Weights of a small transformer language model: 15 layers, rotary positions.
Each number is 500 + 40 x the weight over its row's rms, rounded and kept within 0 to 999. Layers, rows and columns count from 0. Numbers have three digits each. The size before them is the row's rms in percent of the matrix's.

# layer 3 attention output, 224x224, rms 0.0531, rows 0-48, columns 168-223
089:553551489438496549505478511565549457518461478492436501463468499489507467520511456529506505514503479429485578482440542494516520481522526396433473508489564447436491529459
107:493581525502487541362464499523464530505475541451483438472499478567580556574561463508546540514527489575579480473508489537508500511484517509508516507495535519561515443587
089:543600513444560454541487473573412367576468595571431499539496474562507384576439463464539479460481450511490502511530447464501534519455478477555530484501500435431498532497
090:472436524568486525381570543482543432390513422491533466458522490565544547486534555501474415491554479530491539481497542454516499467538502438491543453463505526562503530499
099:517467481530547601553521509519521539498558443506413506486493520496437564449575614567473517576432505457530459585483495454508488473505437596473476499461524442522538498516
097:482552503550549508451433466548512480461499500451378470518505423539561478426465516489472491497558493545568463459513473562563491497456479533529408524559565502484504556521
106:538425529429457569492513447473474461562482498521420601497533588485560582493491465416454457562452504500478572565540521484517501510467482523536460486440458502462461541448
105:449461561507540452439548451504458486480498565501494508521548500513495460530525518561575487449536481485553458486423507487532430412560492525525540493522482586518458505532
105:406418576536498448605503520458550465452451582491525507527533450525465452510497527511559571452533465463601498496462517570497514569420500509537520543480483479464505437535
091:548484442443616455510530446484480436495523440508358473499570437510518517498495566503484464474469495543488427546470559502480495505464529451512510511513571485455464470490
109:538488492566582613537495504530528483469547543579557474544507461512555507543525491477448503502498446577420441495480492497517521422579481485460453469587451419524531483437
095:513468530541543480427555444542521536493484498568519548466526511492520505567529467496453523510570552478518509519468515558506457507478452535502430527559483575561479473507
107:513395528583488562435471510553459503511542516550499536500472479562510653522553478553523498511417505488522484546535549517476518505525478476474516513471478492504505498483
088:476401558585483582509544493519504486436537589517483539535539510571529570422479538541576515478490540522546561458483522530498439511487509477559513507509493465464491547501
120:492496475586457519498543595532541510516502527578486465505511548445495499510540462466520505484456477492439560550531492536458477581444503506492500479502512492518516527444
098:536548504498446411513528427487524529558499543452530592541442442476562472526423520500494555511496572510481461542452485468468501467524514463452547529530450492534542430485
088:516529508532532452536482553604499584459419478477528447545439523455535445412480547538504496471592521461543474488481568498530418450554510402518545543479494545536532520551
113:576501461541472555598440490446610493466513452626549494479430548427469458435612543502429498480515429533460531476486547395473547459622506522521498454478423456498458527518
108:371418449543505484527484553496530514428506486466489442557592608503466550462545461509512515534469418492481581501489495480503500519494477490500507536504529496464468517523
084:514559593490537524493471530495539522476452523534473569549457450549475477530469556501531459471580528483524520443472545464502462502493531485515443507519411506512547527504
091:517494450467514629558507556495565508485567451549482526547535545506540487543527497493510560483505482618492478487548513551455489527507529506467452473538569515483509538487
112:516545567495506567524511541565544532427413497526456551629477492575500514476444540494535488466471508513460509470451464434527443405641499499594582449496452482373520493509
100:552493364512513477398400487526476465481456464516400522490548492501533563505521522501502521485524505470505559473413550506524578535498541438500504473521522476461455473507
096:512456581512510401481490493457471539526478549404533489432512579420537461522510525465508531513601511548518547514467488547513519521495488492484480524507581491508503460524
104:526451523457382493524503551426494530491550534521416503567480522471464516459443489422511564568484541473544543454542510510524500499459523552563415522533499477458490505502
083:421581479521526440526481473434542571525535526470461501516468523371545482509511453478565497512535490460468544507531510414594446469532511490519548502494482524485504539471
093:508539576558451440494570460469509529463529471458576513489567500567493475468498455539450488455423478484453451500499448461476462448506520490504507509477588435500505510513
098:479490437619582549508438533434575501405495514513541443562488592400493532469570529493504466518518517475547515532448505481489509475558476528472484538551456497566584557521
096:468484525607510509509435533537520486490454469381467466399495427406523513538570534526506473489522520572495511524461469463470445484558494498509518512558552530469483421544
100:462515464550548524431439455495461504490528478445551541477418511467408470445498456508535479490523486487495497494500558511537477577536494532500556548472496502475462485483
089:523554538484632487552590531494496454512430434491430476508459490485465387560448498494483434507479535487468519509496511409486457471504498509414568503498490463488518541521
087:414446496483431417473460511560522481421439512507487573504516609389523507510492473508497486509428530431475500566546545495461534489474507453566499488463523530482480481507
101:534482526506456513424553418538507465557457567437408547516498489536618548469516484571456503515515507452513481455511500501520492493533478589500466504434560557487499476485
099:569587521456685520483507468404420552561513482518462502462493526451431477488536426450571514509497531562535519554461410562474493528431490424469558528464492477491534485488
105:494525515542561436465522483584508518488381527444527507418522554389547422527555518510528536514565525513533466559569458532447502554474467516475462527514523551585532470572
109:455525505459494530546493464482500544499588491547555485508485548459535553553481463461517500510491505469480532529585527519495516473509501495596405500543452536490447536457
099:557415428535473544519443459539527510371501476404534509526432466477471534527565582467525543502517503460578540496479511482519503519551476493517521534539549473487470503565
091:498513419511548515518495443518513429513490542544569461558547404475450485558488549459509573458517422536547468481551526484452543518505555523513550469532550448514479505493
112:561572507555527477471508544540464603487504472485428572566461524512449437486464495526488472494590476559524454474495410539562415499508571491499476485492472493511501524523
094:463480501493502524474475496517453566519472581518534485471462566507493420472488467468440465424442541490410476535481435509437500536530508536554612502417495491557525489498
099:495417557531464546515424542602470508515570501605486569515580454480585464480484588531504542560503511522520537464521543417534506520485477549487470502552567443488526466492
095:581520518448572460488391464562536586489533533489515566499500518383596432557552449454524550459512531557481506424550461558516447573534527522531505492560432550580501549456
095:501480397425445508563423508423605477442415470512517406530536529455561440550460438474474501528525508460528539490494532476525475531448467398551441523532528586497474513517
105:483525511559534485501457487521482566499413559577495557492450468554501512432506445500493490513485425461488462515552549582532530531463547507509483454472605448487460501503
105:483476570422416451445412493539522533422514513441489531481512549441516408452505432508434542483468526520491466430511566564460549518524498487491535482484535426459488453465
104:491468476589499471510510536480597443495493403450492562550487626372480480573527519533559553503483576522472513549469493453460562470485513610440563503465484504510535429468
099:452511578548451476444450540550445492583594517481558486484507555528564521540472460488506536479504495543562491488522493562464460575445557552499598507424586477497423545532
090:463473593485517464566496544654424488487498511521548489498498522548414505511431444476458497399502537496440524465499570500431436563547546499596555490524482579469488524502
103:510543486438501566462516532421529561366485445501457493510448465508413556451500547537549461488499486544511525510460459487481418546568509488505498482426523439485489579536